python train.py --n_layer=12 --d_model=64 --n_head=4 --n_kv_head=4 --head_dim=32 --d_mlp=256 --vocab_size=32768 --activation="squared_relu" --norm="layernorm" --norm_place="pre" --norm_eps=1e-05 --positions="learned" --qk_norm=false --attn_scale=0.177 --bias="none" --tie_embeddings=true --parallel_block=false --init="trunc" --init_std_qkv=0.0845 --init_std_o=0.105 --init_std_up=0.121 --init_std_down=0.121 --optimizer="muon_variant" --lr=0.00316 --beta1=0.95 --weight_decay=0.0 --lr_head=0.00671 --warmup_steps=200 --schedule="wsd" --decay_fraction=1.0 --decay_shape="linear" --final_lr_fraction=0.0 --batch_tokens=[8192, 16384, 32768] --seq_len=1024 --doc_mask=true --train_tokens=147100000 --steps=8247 --dataset="wikipedia_en"
Each number is 128 + 32 x the weight over the matrix's rms, rounded and kept within 0 to 255. Layers, rows and columns count from 0.

# layer 2 attention output, 64x128, rms 0.104, rows 0-53, columns 0-127
[[154 110 122 178 114 149 148 181 146  84 137 120  96 130 121 130  95 169 106  94 115 124 154 188 123 122 170 127 133 104 123  83 105 128 129 124 123 107 131 149  91 129 128 116 117 138 145 151 137 141 129 104 130 132  95 155 167 160 131 127  88 119 109  95  85 152 153 157  97  65 203 115 200  99 112   5 190  78 142 202 123 147  71 173 170 167 140 191 149  69  93  66 132 185  65 169  67 120  79 146 132 148 117 143 131 156 174 156 180 134 134 194 135 108 150 145 113 104 181 114 126 170 176 134  87 146 135 135]
 [116 124  98 107 155  87 133 111 149 111  84 115 107  54 110 171 145 119  84 201  90 113 154 193 161 172 113 124 102 178 115 124 114 157 139 118 101 118 132 135 113 127  79 113  66 124 118 113 130 130 145 137  88 144 103 113 104 119 134  86 114 127 140 140 147 147 140 196 127 205 127 136  96 102  31 100 144 136  90 130 125 167 121 149  18 114  97 113 108 162 160  53 147 144 208  91 129 125 144 113 151 124 126  84  98  72 137 166  80  96 120  97 118 146 136  88 148 126  82 113 160 114 136 142 190 107 121 129]
 [ 93 117  75 153 110 140 159 115 109  95 124  91 121 190 142 128 151  91 128 102 106 151 132  98 100 167 122  91 177 123 160 127  50  74 114 128  70  94  66 132 181 159  91 164 102 175  96 135 125 122 139  96 133  53 114  90  67 154 118 166  97 146 111 141 110 162  68 140 200 127 151  99  75 170 114 185 158  59 148 120  67 149  57 134 183 184 102  81  91 122  84 151 212 201 167  73 138  97 167  99 156 154  69 171 161 142 145 175 185  77 227 204 142 100 173 141 101  82 174 140 129 100  90 154 149 120 156  49]
 [130 110  91 162 131 124 155 107  71 147 100 145 162 136 123  76 134  93 106 116 109 176  83  83  85 139 129 131 136 126 133 148 134 146 150 128 135 119 125 134 108 129 161 114 108 175 170 164 114 132 122  98 155 137 128 113 136 139 150 133 137 121 119 130  95 157 161 218  97  44 158 112 170 136  81  96 177 130 185 133 132  82 103 184 131 143  83 140 216 206 163 122 172 106 151 177  97 153 170 140 115 177 123 200  94 120 115 100 125 143 160 179 102 156 117 114 166 113 130 124  95 154 107  79 137 159 142  55]
 [126 130 123 137 145  87 164 137  65 109 135 151 152 147  93 117  71 104 148 149  90 145 136 141  61 120 135 124 112  98 163 167 132 125 115 146 122 155 187 131 101 100 143 115 173 106 142 153 113 155  99 112 109 160 148 141 186 141 156 174 133 108 119 117  82 153 113 177 147  85 152 138 144 142  44 146 168  84 224 129 112 142  73 190  75  99 106 123 150 112 159  90 173 131 174 147 169 136 100 101 133 164 106 102 164 140 169 143 195  80 154 120 126 186 138 125 136  96 148 159 171  77 122 116 128  87 134 142]
 [153 138 154 112 135 154 116  95  96 167 130 172 147 121 140 117 110 149 154 153 167 145 123  95 136 113 148 148 122  77 107 142 139 148  61  93  81 146 133 154 148 148 134 134 141 134 127 107 129 142 118 122 114 156 128 119  91 118 115 115 149 122 132 106 121 166 154  42 111 173 112 102 163 161 158 125 148 182 105 113 122 102  88  74 154 190 150 137 138 114 106 188 158 133  88 164 111 128 139 152 136 128 147 109 136 104 131 125 124 124 111 101  97 122 125 132 111 136 101 146 133 139 140 144 138 140 106 141]
 [123 144 136 110 112 102 150 137 188  87 155 126 131 112 118 105 122 106 138 146  95 100 127 142 150 178 177 133 119 144 123 111 138 111 113 102 143  98 127 133  80 153 171 130 159 127 121 103 120 147 131 145  97 144 110 153 142 134 140 141  92 170 109 143 128 126  73 133 148 120 150  49  86 102 120 146 126  47  83 113  35 114 129 118  92 191 136 132 127  91 120 151 157 140 101  91 146 120 129 116 165 149 123 110 135  99 123 135 108 123 190 157 117 123 118 124  98 103 121 132  39 140 118 141 163 113 165 108]
 [121 180 135 153  53 164 139 123 139 175  67 137 160 124 120 156 135  97 126 144  75 126 122 142 119  90 137 176 148 131  73 158 161 118 124 134 110 116 166 142 160  89 160 178 108  94 161 105 153 140 103  85 133 158 156 152 206 124 138 172 116 138 134 147 178 146 114  59 105 123 111 181 199 150  88 200 100 216 238 128 146 180 119 113 166 152 189 215  98 129  87 134  54 130 144 159 126 135 138 172 125 125 120 169 102 123 107 123 156  95 172 119 186 146 147 112 196 101  97 145 179 145 140 112 155 176 130 105]
 [137 116 168 134 120 128 135 113 108 139 122 131 101  77 138 175 106 146 166 151 138 136 116 170 148  89 141 139 131 103 103 137 155 108 132 106 119 137 150  98 107 120 128  93 108  93 132 123 122 106 128  86 136 196 113 196 176 105 104 126 128 135 176 131 138 122 112 114 186 208  64 145 110 136 152 208  72 203 107 104  96 158 166 123 120  87 202 107 125 114 125 111  88 100 180 138 133 120 113 163 127 102 131 117 105 123 145 102  88 115  96  95 155 171 116  89 155 105 132 148 163 157 135 124 139 153 123 120]
 [149 101 101  96 158  92  96 183 105 142 157  76 174  96 100 122 146 156  96 138 127 146 115 138  95 107 108 117 147 135 110 128  98 141 162 157 147 137 103 152 111 133 106 119 128 162 140 148 127 157 165 181 135  71 135  82  68 138 130 111 145 115 147 140 150  90 118 135  40 102 141 147 132  68  74  95 129  94 121 116  89  59 160 169 119 148 137   4  91 223 140 195 190 178  95  60  61 111  90 124 120 165 129 119 136 124 143 131 138 120 143 116 121 106 155 161 114 139 186 153  97 103  90 130 119  78 138 153]
 [170  88 102 109 131 150 123 167 118 144 118  99 153 142 114 145  99 155 112  64 149 104  91  89 148 116  80 127 132 147 120  86 115  96 142 138 157 115  91 182 119 122 143 151 126 183 205 160 116 128 133 116 131  43 175  97 114 147 131 156  90 121 112 177 171 176 166  88 139 145  73 204 110 122 111 189 138 183 157  75 194 153 124 122 204 133  96 126 127 164 111 109 107 140 155  54 128 122 154 158 148 127 115 163 111 170 135 122 144 143 152 167 165 153 164 121 149 142 147 121 138 104 119 128 122 127 101 104]
 [149 167 134  41 133 125  85 163 174 183 207 175 174 163 132  50 167 202 165 152 135  91 152 100 156 148 131 126 107  66 113 101 108 132 141 148  93  83 111 137 125 144 160 159 149 157 131 112 125 160 150 129 122  63 139 120  97 165 113 130 144 135  77 143 180 178 101 126  27 137  78  94 183 149  38 153 148 138 109 170  41 190 220  79 132 106 102 133 169 190  92 164 148 113  78 129 164 115  65 101 124 208 130 103 164 136 140 121 129 105 102 152  92 119  77 122 112 119 136 140  94 211 170 165 117 164 162 171]
 [168  95 193 139 146 116 128 103 102 169 140 168 146 154 121 133 139 159 130 155 127 181 138 125 129  81 134 143 146 135 155 137 126 144 130 132 101 120 117 161 117 156 103 127 128 149 143 140 126 147 117  96 126 137 142 133 132 152 137  99 120 124 122 124 134  90  54 221  71 140 104 123 153 115 200  83 170 111  56 100 188 164 166  63 130  78 145  77  54 119 133 124 139 114 103 193 113 108  80 106 131 159 148  99 165 113 110 131 158 117 103 137 132 134 144 103 139 122 152 155 114 127  92 142 128 133 111 156]
 [ 76 119 115 132 131 135 137 126 149 107 150 127  91 141 160 140 164  84 129 129 147 139 168 132 114 134 130  97 140 127 149 132 133 160 149 108 137 138 128 110  86 153 133  92 116 103  92 161 113 104 134 139 116 162 109 119 170 126 172 134 147 140 169 132  91 117 158 186 155  59 156 126 148 136 109 148 119  62 207 156 110  89  98 179 165  79  73 127 172 113 140 108 154 123 134 155  73 168 131 122 151 110 131 113 140 146 161  64 181 135  97 149 110 128 133 112  96 148 122 110 133 126 116 109  90 117 153 128]
 [127  75  76 142 185 119  95 117  87 116 142  74 155  87  96 107 110 135 113 100 136 133 101 182 121 184 130  98 126  96 116 111 114 102 108 177 131 122 153 126 135 123  90 132 107 183 161 161 133  96 126 100 196  76 160 112 117 140 119 107 140  89 122 117 105 177 149 164 153 130 139 125 100 224 109 131 193 159 159 110 138 115 120 210  96 124 149  92 174 199 124 123 190 105 194 168 117 123 123 153  97 131 120 132 116 118  99 119 129 147 127 168 123 109 134 153 187 165 146 108 138 128 174 129 138 148 113 104]
 [120 141 135 106 127 161 180 143 152 121 128  92 118  77 109 151  96  78 142 154  90 111 119 162 174 157 167 117 111 142 148 106 132 106 151 139 132 133 119  91 115 132 127 132 115 149 130 129 128  95 107 128 177 158 150 141 128 153 147 156 125 174 171 121 134 127 214  83 122  96 105 111 103 105 155 170  46 127  98  71 133 144 195 152 146 135 159 140 169 103 103 150  56  86 132  93 141 160 114 133 125 123 129 151 102 138 114 115 141  95 149 157 143 140 113 116 154 129 108  64 164 156 103 117 119 166 122 108]
 [108 141 146 120 135 119 164 117 125 134 159 156 124 156 128 100 128 138 130 176 133 137 171 164 141 145 103 131 161 137 120 155 134 123 124 126 133 120 119 125 116 120 110 117 168 105 144 163  92 136 121 138 114 128 102 141 116 115 128 143 104 124 117 128 135 110  90 206 127 179 127 118 156 114 169  80 143 127  81 160 125 136 125 122  90  83  85  70  92 116 152  61 109 121 150 175 150 127 142 104 121  91 113 108 152 170 153 142 124 123 106 105 158 125 134 130 118 143 138 114 131 117 117 176 124 145  97 138]
 [182  89 104 141 130 121 163 162 104 116 142 125 119 122  89 120  97  87 129 127 110 116  77 129 111 121 112  81 133  98 152 146 114 100 122 120 130 113 146  85  72 143 189  95 117 137  81 172  82  96 160 106 163 164 100 193 138 132 143 129  99 132 150 107 108 181  88 121 104 110 110 144 138 131  91 103 155  87  75 133 169 125 120 161  47 116  51 119 170  96 162  80 127  99 161 137 134 131  54  71 120 153 133 117  97 109 138 129 121 130 121 102 113 174 112  87 138 119 151 107 145 120 169 125 161 123  96 165]
 [157 101 150 114 134 161  84 148 167  83  82 123  82  43  78 194 127 132 148 104 176 141 107 148 191  99 138 103  74 120 149  96 148 136 176  99 139 138 118 107 118 133 137 125 137 141 152  86 192 131 147 134 149 162 102 137  98 114 106  94 134 139 162 118 121  70 187  52  95 172 119 170 132  29  98 145  95 192 152 129 117 116 146 115  76 125 210 133 117 144 140 165  92 157  54 118  94 133 119 181  80 134 165 141  67  90 123 160  63 154  66 110  98 125  86 115 156 175  88 158 180 146 189 118 129 120 104 166]
 [142 131 195 113 124 128 171 129 171 136 118 172 117 111 132 204 125 138 132 162 112 120 144 105 159  71 119 129  97 160 124 120 132 154 135 107 155 172 129 134 145 125 163 132 111 149  88  90  80 103  86 139 131 165 130 194 175 161 167 182 105 172 170 132  61 116 192 158 170 127 128 182  81 128 255 117 174 149 106  54 244 143  91  73 255 133 119 158 101  17 133 109  90 103 108 183  91 139 101 121 132  64 130 133  97 159 134 108 123 109 103 120 177 132 159 136 100 126 122  69 144  95 140 101 159 158  96 122]
 [137 156 146 162 120 130 140 149 123 142 128 129 146 168 127 121 138 120 145 109 106 166 121  79  42  83  79 117 118 125 175 160 113 133 175 119 120 157 113 119 146 138 159 163 116 101 103 124 105 137 137 149 133 134 115 163 123 158 114 144 150 169 165 154  81  97 107 157 151  95 151 165  25  62 168 149 118  78 127 127  96  60 105  98 176 193  42 175  96 125 150 118 151 156 102 101  88 110 152 139 138 123 132 139 127 114 126 165 154  96 138 144 134  91 163 164 128  98 130 128 103 110  91 100 123  87 151  81]
 [142 119  92 143 116 118 145 123 117 208 149 158 151 185 187  86 185 102  67 130 115 142 135 120 133 100  88 178 142 121 124 149 125 139 142 125 150 108 105 143 162 132 139 138 140 143 120 171 116 106 142 115  87 108 122  94 113  87 122 147 104 113 111 159 151 140  66  67 105 189 150 210 181 144 119 111 149 181 143 191 154 138  78 118 140  85 144 116  62 101 127 142  80 126 110 133 176 118 144  89 140 117  89 141 137 161 145 105 132 100 126 118 132 143 124 159 110  80 131 122 118 112 122  99 122 132 151  95]
 [ 82 100 103 118 142 139 167 121  91 152 174 119  82 157 146 109 109 144 141 123 133 143 169 114 155 162 138  71 113 115 186 143 117  95 118 176 137 132 105 123 152 126 115 130 140 141 116 150 153 127 143 121 113  80 182  93 116 105 138  92 115 102 176 138 128 106 160 151  91  75 110 149 133  65  84 127 119 108 128 159 158 152 179 165  90 119 134 124 152 196 112  90 112 167 126  97 153 125 103  97 136 108  90 110 156 126 138 127 143 122 195 128 137 110 152 124 134 124 159 145 117 138 110 147 111 101 167 120]
 [170  74 138 111 144 110 157 159 142 157 139 115 157 135 147 167 124 166  69  88 105 119 163 180  92 124 130 183 157 114 133 110 127 122 127 140 136 133 123 164 163 134 126 102 129 166 127 149 100 101  99  82 115 126 149 142 167 132 129 121  87 131 127 150  98 157 115 188  66 164 125 231 183 171 162 111 174 200 122 166 168 155 130 123 182  45 167 141 105 153 132  62 118 114 171 185 163 107 123 131 131 136 115 138 116  91 124  78 127 167 114 119 162 144 135 118 150 141 132 103 106 131 130  86 124 106 132 110]
 [114 130 133  84 155  98 118 109 122 116 152 100 130 101 119 149 146 119 138 144 120 139 140 157 117 137 133 121 133 120 119 168 108 133 108 147 116 152 169 157 134 162  90 117 119 122 128 123 101 177 108 174  96 153 135 105 119 123 173 137 135 110 123 143 110 189 142  89 151 202 124 154  44 170 152 151 168 120  79  34 220 109  51 123 101 147  74  80 116  96 161 129 180 110 203 108 114 152 115 117 138 133 159 113 125 140 145 129 148  88 110 107 108 137 125 101 123 157 112 125 171 115 124 137 171 129 126  93]
 [ 97 144 172 141 133 118 164  87 108 173 150 171  96 133 170 109 125  88 122 154 131 169 133  90 140  83  77 144 152 169 176 160 178 134 145  90 116 108  90 108 140 110 143 111 118 139 137 122 202 119 126  81 119 178  89 152  90  83  67  87 149 150 155 134 159 105 100 168  88  61 162 145 204  91  97  98  82 116 157 164  99 159 191 192  96  59  32 121 148 163 142 107  42  84 114 139 143 121 142 105 109 135 142 121 105 164 132 126 133 144 107  91 138 123 115  86 131 125 156 151 153 110 104 147 116 136  94 118]
 [124 153 188 127 103 106 110 132 165 154 159 132 176 176 143  97 172 146 135 119 102 171 166 163 134  86 101 188 161 145 119 150 104 176 143 106 124  91 123 178 123 134  95 185 141  89 106 114 126 161 152 166  70 142 151 140 149 116 153 160 117 141  75 161 181 107 109 106  69 211 104 104 120  25 120 117 123 165  90 167  66  98 114   3 100 162 137  94  30 152 133 162 108 170  43 128 174 113 116 113 119 152 129 128 151 128 121 183 116 124 118  94 109  92  80 143 122 132 116 172 108 156 195 171 131 123 125 170]
 [101 177 124  62 142 151  81 192 159 119 139  74 182  80  92 157 156 113 135 148  98 124 136 120 139 106 115 142 116 167  84  91 159 149 179 133 164 124  96 116 138 120 151 200 131 123 141 121 170 157 164 166 107  84 126 130 108 145  77 106 173 127 117 161 183  94 135 146 107 129  70 188 124  87  82 241  39 214 198  98  29 108 202 196  90 100 184   0 106 244 122 212 105 158 104 110 111  93 116 173 111 176 175 144 123  83  95 146 159  91 138 139 112  76 147 145 161 112 135 134 110 127  91 154 131 126 101 118]
 [148 159  78 148 139 165 102 166 121 128  60  70 139  70  88 133 167 103  98 116 103 110  81 143  69 149  91 133 118 134 127 174 116 145 122 151 155 114 101 169 130 121 154 134 131 115 150 170 112 150 118 143 126  73 124 102 114 102 127 132 134 100 113 131 172 210 110 185 109 200 172 170 159 155  86  58 254 141  97 175 151 106  58 138 101 173  61  87  76 154 128  98 154 194  95 170  79 108 153 115 131 138 133 114 122  95 111 118 107 137 132 154 129 100 159 160 148 134 131 143 129 108 109 135 115 169 107 122]
 [112 148  87 137 115 126 119 156 104 134 119 136 139 162 142 101 115 117 127 112 179 118  98  87  80 145 103 141 130  96 136 164  92  81 128 114 107 103 123 108 116 109 147 139 122 122 140 154 116 137 213 144 117  77  92  94  89 134  57 123 151 122 120 168 208 100  37 141 100  99 123  77 124 105  83 116 101 118 100 165  70 106 163 105 130 170 114 151  83 195 112 114 129 110 162  60 159  86 126 148 118 133 106 124 140 146 111 157 117 136 136  98 130 119 159 160 100 118 179 169  93 143 124 111 143  58 158 156]
 [117 162 149 110 110 135 117 125  82 113  49 156 178  77  24 142  78 126 155 150 111  91  94 112  95 126 139 114  97 131  97 140 134 106 114 140 119 136 109  71 106  78 176 168 132 116 158 121 174 163 159 170 191  77 131 129  92 174  89 152 190 106 123 105 227  99 159 153  48   0 155  29 141  65 143  90  52 117 155  75  98  83 235 138 167 214  74 167 188 206 134 199  55  87  51 146  71 114 156 171 104 185 157 171 122 110  54 146 135 130 123 136  91  93 109 180 124 135 124 194 162 109 128 160 101 190 109 144]
 [186 141 147  96 126 129 123 107 194 147 134 126 105 149 115 133 187 155 166 104 114  98 152 118 163 150 120 144 135 149 159 127 119 136 150 147 147 116  78 173 165 113 109 143 103 154 131 105 156 138 116 163 131 104 107  91  85  80 148 144 129 157 146 110 144  70 148  71 143 138  75 138  85  49 154 139  98 170 153  77 166  43 108  49 153 215  99 152  63 154 143 144 119 151 120  88 105 110 163 136 108 101 107 138  86 123  90 137 111 102  77  99 103 118 127 152 130 143 107 142 169 110 147 118 121 108  97 140]
 [143 120 138 138 129 115 110  89  99 101  94  98 139 137  98  83 186 138 130 101 149 155  85  74 171 100 119 147 179 201 114  69  77 109 176 136 153  87 131 110  76 135  97 133 107 155  83 155 125 149 180  99 135  92 142 120  92 123 124 140 125  76 124 121 155 101  95 161 186 111 165 178 171 188 141 128 120 109 149 166 176 188 119 178 126  76 134 115 122 151 123  94 155 159 191 112 174  81 149 109 124 132 102 170 163 155  99 180 137 126 178 104 141 135 152 135 125  98 151  92 154  89 110 135 137 108 129 135]
 [110 111 100 159 121  87 123 111 114 169 136 113 107 151 180  83  70 135 165 140 109 130 101 156 130 155 141 129 120  98 144 123 136 158 134 152 154 130 137 139 127 120 137 144 162 125 115 157 167 135 160 139 178 128 132 148 157  97 115  72 155 133 172 135 119   9 173 117 130  62 128 134 105   2  95 129  84 130 214 190  48   7 150 138  60 179 157 130 107 185 150 165 137 171  24 138  88 145 115 124 119 148 107 135  88  69 130 144 120 137 151 112 123  75 133 169 125 102 132 193  90 203 110 116  80 135 173 124]
 [123 149  80 187 131 128 100 114 127  64  76 124 100  91  94 139 122 129 106 110 119  89 119 112 134 167 194  97 120 170  94 103 131 148 125 152 147 133 145 112 101 132  73 122 137 126 131 117 133  97 107 167 147 146 173 105  93 130 147 104 139 151 136 148 141  30 178  60 153  37 172 103 162 151 162 140  49  77 183 167 118 105 167 128 182 118 190 219 148 116 103 158 143 116 125  84 132 144 143 136 147  96 113 125 147 146 151 105 132 117 105 143 109 104 142 161  99 166  72 117 110 153 154 109  81 113 160 133]
 [126 121 117  53 156 167  94 171 196 152 166 131 149 123 135 115 130 146 104 127 128 113 153 168 156 163  98 156 116  90  95  97 128 173 120 125 148 117 133 150 148 167 117 133 139 161 118  93 158 164 111 146  82 119 108 157 148 123 134  77 111 120  73 121 125 178 205 153  80 132  87 110 114 100 102  97 122 160  97 130 125 116 132 100  96 183  67 135 176 163 139 120 128 163 122 141 140 147  96 122 123 144 162 146 115  92 143 135 102 158  60 108  94 142  99 109 138 196 125 146 133 158 154 116 148 114  88 138]
 [108 147 159 166 111 195  73 129 103  93 133 114 124 175  99 114 135 135 162 135 201 224 149  84 161  92 127 128 143 137 104 135 117 105 131 109  90 121 102 125 146 139  91 126 158  96 140 142 105 128 135 122  72 130 106 109 116 145 114 145 110 126 137 171 138 143 249 182 221  69 155 166 209 205 144 145  60 130 237 184  49 181 102 163 200  58 111  76 141 146 102  85 154 206 211 148 130 102 192 195 149  86 115 134 159 165 156 122 186 132 147 118 177  94 134 152  85 145 148  97 158 115  76 131 105 102 132 127]
 [115 178 118 173 101 101  95  93 110 117 136 145 121 152 199  86 137 116 129  93 159 113  95  65 126 138 147 128 124 113 150 124 150 144 140 144 164 121 145 104  94  96 136 106 138  61 119 134  65  97 163 139 100 138 157 123 167 100 146  80 138  82 116 143 101  58  20  87 158 116  85  53  97 197 161 121 183 122  94  99 235 112 136  91 146  82 148 198 115  92 121  58 174  23 182  90 176 144 136 107 133  98 158 101 117  82 102 166 107 148 125 107 143 127 126  86 170 183 107 121 108 163 102 122 169  87 145 150]
 [130 109 161 142 130 118 113 122 142 127 133 144 124 118 135 172 108 127 109 112 112 125 121 130 156  91 101 108 113 147 144 114 131 129 103 107 117 117 108 154 149 120 134 104 104 134 103 103 158 102 113  92 126 145 121 133 149 121 135 132 108 103  91  86 111 108  98 159  29 118 166 129 181  96 149  39 198 127 103 146 177 138 138 122 134  80 164 127  97 132 126 125 108  92  58 180  87 153  73 114 120 165 149 119  91  86 109 154 122 119 113 159 111 149 124  93 143 123 113  94 120 113 135 119 138 121  99 181]
 [115 120 110 144 129 147 113 137 155  54 141 107  96  96 151 199 171  91 118  82 167 124 153 116 147  87 132  42 135 108 130  80 113 103 153 116 125 163 118  79 160 145  97  78 113  64  85  89 138 104 116 137  60 172 101 101 128  95 149 137 100 128 142 109  57 116 119  91 149 172 124 152 106 152 147 177 126 107 108 139 185 154  78 120 179  69 175 159 148  42 125  87 152 149 138  56 112 155 100 137 139  70 131 142 144 105 176 113 145 125  85 138 122 156 142 122 129 193 106  98 157 132 180  87 120  63 148 162]
 [142 127  95 158 112 142 113 120 144  72 109 123 128 166 116 121 156 102 142 104 167 127 104 139 116 147 115 143 140 101 103 117 108 141 116 104 111 121 119 140 128 138 106  79 128 121  56 108 110 106  85  98 118 181 153 161 142 115 139 126 102 159 101 120  61 173 134  98 143 156 174  20  94 191 162 126 175  50  64 145 139 101  64 124  99 140  69 176 217  41 129 123 157  88 105 123 156 184 103 119 119 119 163 140 116 141 171 119 124 146 110 118  98 159  79  83 129 141 108 110 149 158 138 111 107 146 110 119]
 [148 124  63 156 113 101 133 100  88 188 125 148 127 133 141  67 121 141 117 117 155 104 105 136 136 161 150 107  86  60 148 122 144 109 140 137 115 127 144 130 129 143 113 127 155 125 143 153 110 138 125 120 188 119 140 101  79 146 122 111 157 137 120 129 149  75 190  14 106 133 162 129 118 115 150  88 143 165 118 169 188 114 129  59 158 168 140 240 149 133 140 136 138 105  99 125 105 147 155 135 126 117 124 108 108 148 101 119 111 166 109 108 109 111 110 165 102 113 101 109  83 143 190 124 122 179  86 168]
 [103  71 110 168 124 138 171 117  76 134 102 139 148 147 142 157  90 106 107 125 117 146 142 120  78 132 163 130 100 131 112 147 128 121 149 124 117 151 132  92 126 166 106 116 178 140 113 123 150 120 107 117 143 146 154 148 142 180 127 122 117 157 130 150 103 113  17 182 110 147  93  69 114 112 214 198 109  86  69  65  65 152 202 109 115  84 209  48 131  48 135 220  71  88  55 179 108 154  86 112 112 160 135 115 121 114 169 109 124 129 157 113 133 151  88 123 126  99 138 151  99 142 115 144 127 165 134 116]
 [122 153 188  85 152 143 133 150 186  89 146 115 110  74  98 166 130 113 151 127 131 137 105 133 188 133 116 107 121 153 171 130 124 100  92 105 127 124 122 106 140 118 147 133 119 124 146 109 129 142 117 158  90 129  57 122 161 126 149 152  83 112 121 114 112 223 204 152  93 149  94 134 140 102 103 125 130 153  80  94 120 178 125 108  99 199  67 130 176 129 126 112  84 185 157 116 161 154 120 117 126 130 124 133 104 134 137 159  93 130 115 111  77 133 107 120 135 173 140 108 166 119 186 103 166  87 130 166]
 [134 155 141 123 140  78 129 101 197 160 214 167  86 171 165 131 159 171 180 198  84  72 191 190 125 156 189  72  92  69 155 132 116 141 165 146 141 134 166 157 134 198 119 133 174  73  43 124  85 113 125 162 148 145 125 152 121 116 166 145 162 180 180 163 108  55 138 148 211 163 124  77  53  79 134 129  92  54 119 176  35  75 113  73 119  99 168 142  55  13 134 104 173 140  47 113 113 155  93 103 151 119 127  62 160  78 147  99 158  52 106 121 135 122 137 153  72  79  70 141  94 136  74 115  95 131 153 156]
 [ 87  98 131 108 132 140 120 112  99 130 137  91 122 132 156 107 103 129 140 105 155 178 114  91 145 174 131 156 124 133 185  98  92 151 131 154 123 108 130 182 144 144 114 175 167 147 101 131  96 173 174 160 108 101 158 116 123 144 104 102 130 133 144 174 100 133 140 162 172 106 134  99  61 125 132 138 154 141 131 109 103  98 107 166  95 205  93 107 162 199 133 119 180 148 172 140 172 111 176 145 129 123 110 124 129 130 139 155 130 128 193 126 127  69 128 121 133 118 144 161 138 141  99 146 138  96 187  73]
 [ 94 165  93 185  99 115 127 103  61  96  87 123 100 112 102 136 130  29 148 170 123 150  49  89 125 135 122 134 125 172 153 196 129  86  91 120  67 132 117  75 160 141 138 108 145 106  97  95 129 128 130 122 133 128 117 107  77 144  85 116 148 116 110 109 130 187  81 121 119 174 237  77 122 142 109  79 158  67  73 146  47 115  75 190  95 153 135  70 141  81 127 221 136 160  40 114 129 113 152 112 147 149 118 130 167 147 156 135 140 119 172 154 139 145 137 163  79 104 154 171  99 104  74 132 129 154 146  78]
 [151 171 175  83 118  94 143 143 147 135 105 121 110 124  94 153 141 156 134 167 100  91 115 137 157 123 145 116 127 166 154 175 134 105 123  90 133 108 142  70  80 120 167 146 113 142 139 146 138 135 131 114 171 122  95 139 108 138 126 145 191  95 118 131 187 134  80 111  36  96 139 173 117  97 122 102 111  54  35 130 173 192 229  87 164 122  65 180  84 141  96 153  69  94 108  59 121 130  75  65 136 170 123 102 151 167 121  96  85 143 119 150 114  99 173 118 123 115 168 151  95 129 112 135 115 163 170 139]
 [ 86 101 137 124 136  93 168 138 105 130 172 124 145 156 134 124 130 124 131 119 144 157 167 172 145 118 106 165 168 142 160 117 130 158 123 126 147 108 147 161 125  87 162 145 163 143  94 135 124 153 146 112 136 142 114 160 195 115  95 133 131 124 153 126  79 100 128 205 116 128 149 126 129 134 168 181 146 124 154 116  97 113 132 168  91 130  87  32 169 173 168 126 152 155 146 181 150 157 143 148 135 109 121 120 118 133 117 149 131 153 113 114 143 123 132 117 173 169 147 162 165 109 141 132 132 116  95 153]
 [108  99 130 184 164 153 165 125 103  63 117  87 102 102  97 173  89 121 106  99 124 141 155 132  92 143 163  92 150 187 137 121 141 146 137 111 148 146 121  90  83  82 169 124 135  94 119 130 136 107 172 150 139 123 129 146 177 166 118 157 155 103 153 143 128  91 120 124 188  97 111 158  44  68 115 212  16 121 134  38 127 147 193 224 149  75 193 129 151 128 133 138  65  61 191  46 156 106  98 138 147 106  95 112 139 103 107 145 133 118 135 154 148 140 146 133 149 123 177 134 147 119 139 131 140  98 135 126]
 [118 171 153 113 113 123  96 147 153 112 103  94 102  69 132 138 132 124 119 127  94 141 104 110 133 108 106 137  94 167 145  95 155 128 149 110 163 118 145 102  90  95 163 120 101 115 161 112 124 127 110 110 116 164 132 125 146 119 138 143 132 101 118 117 123 127 136 135 102 101 178 104 133 143 144  91 126  96 100 144 160 145 148 149 155 142 125 183 157 122 107 102 105 142 118 116 103 126 122 102 115 128 140 132 127 101  85 148 128 127 141 141 100 103 125 131 147 134 125 134 120 122 142 118 133 138 122 124]
 [172 127 131 101  75 118 104 145 116 122 108  73 146 147 144 143 111 137 143  86 120  83 106 120 123 115 111 193 128 130  96 112 153 107  83  86 123 158 130 149 156 141 158  96 125 167 117  89 131 110  70  86 144 180 124 181 160 112  91 145 111 175 113  79  81 128 136 167 149 137 115 134 139 146 156 152 211 187 167 111 110  99  92 135  86 112 173  87 148  94 152 153 138  91  68 212 144 173  96 128 115 131 158 134  86  98 150  87  77 161  93 109 112 168 115 125 134 134 133 136 114 158 121  73 156 167 100 125]
 [143 159  45 115 138 124  99 130 115 157 104 137 161 117 114 110 105 126 134 130 146  72 110 129 137 179 122 143  98 123  62 133 120 143 119 159 169  95 109 170 122  95 127 143 138 161 158 156 101 137 127 119 148 101 160 115 128 120 139 156 116 108 122 133 173 146  86  15 114 161  61  91 135 198 153 146 120 203 130  66 179  76 137 104 121 179 170 166 114 144  98 175 120  70 154 131 142 139 133 153  97 101 145 160 121 137 129 119  96 149 129 111 150 134 142 109 188 176  99 152 159 134 145 144 122 138 114 168]
 [124  90 138 116  99 117 182 104 109 182 132 161 115 130 173 102  82 113 115 149 116 157 132 155 142 141 120 165 136  92 147 129 125  95 121 140 130 104 111 133 149 141 137 122 136 166 131 145 131 122 113  99 157 111 106 126 131 143 118 129 100 149 107 114 127 122  93  81  90 138 159 174 123 136 182  60 147 163  88 148 209 110 118 135 158 115 130 173  93 142 121  96  97  64 153 146 135 108 141 118 109  98  85 127 119 146  95  98 141 152 152 131 166 149 116 134 121 110 167 115 114 109 131 134 132 140 104 110]]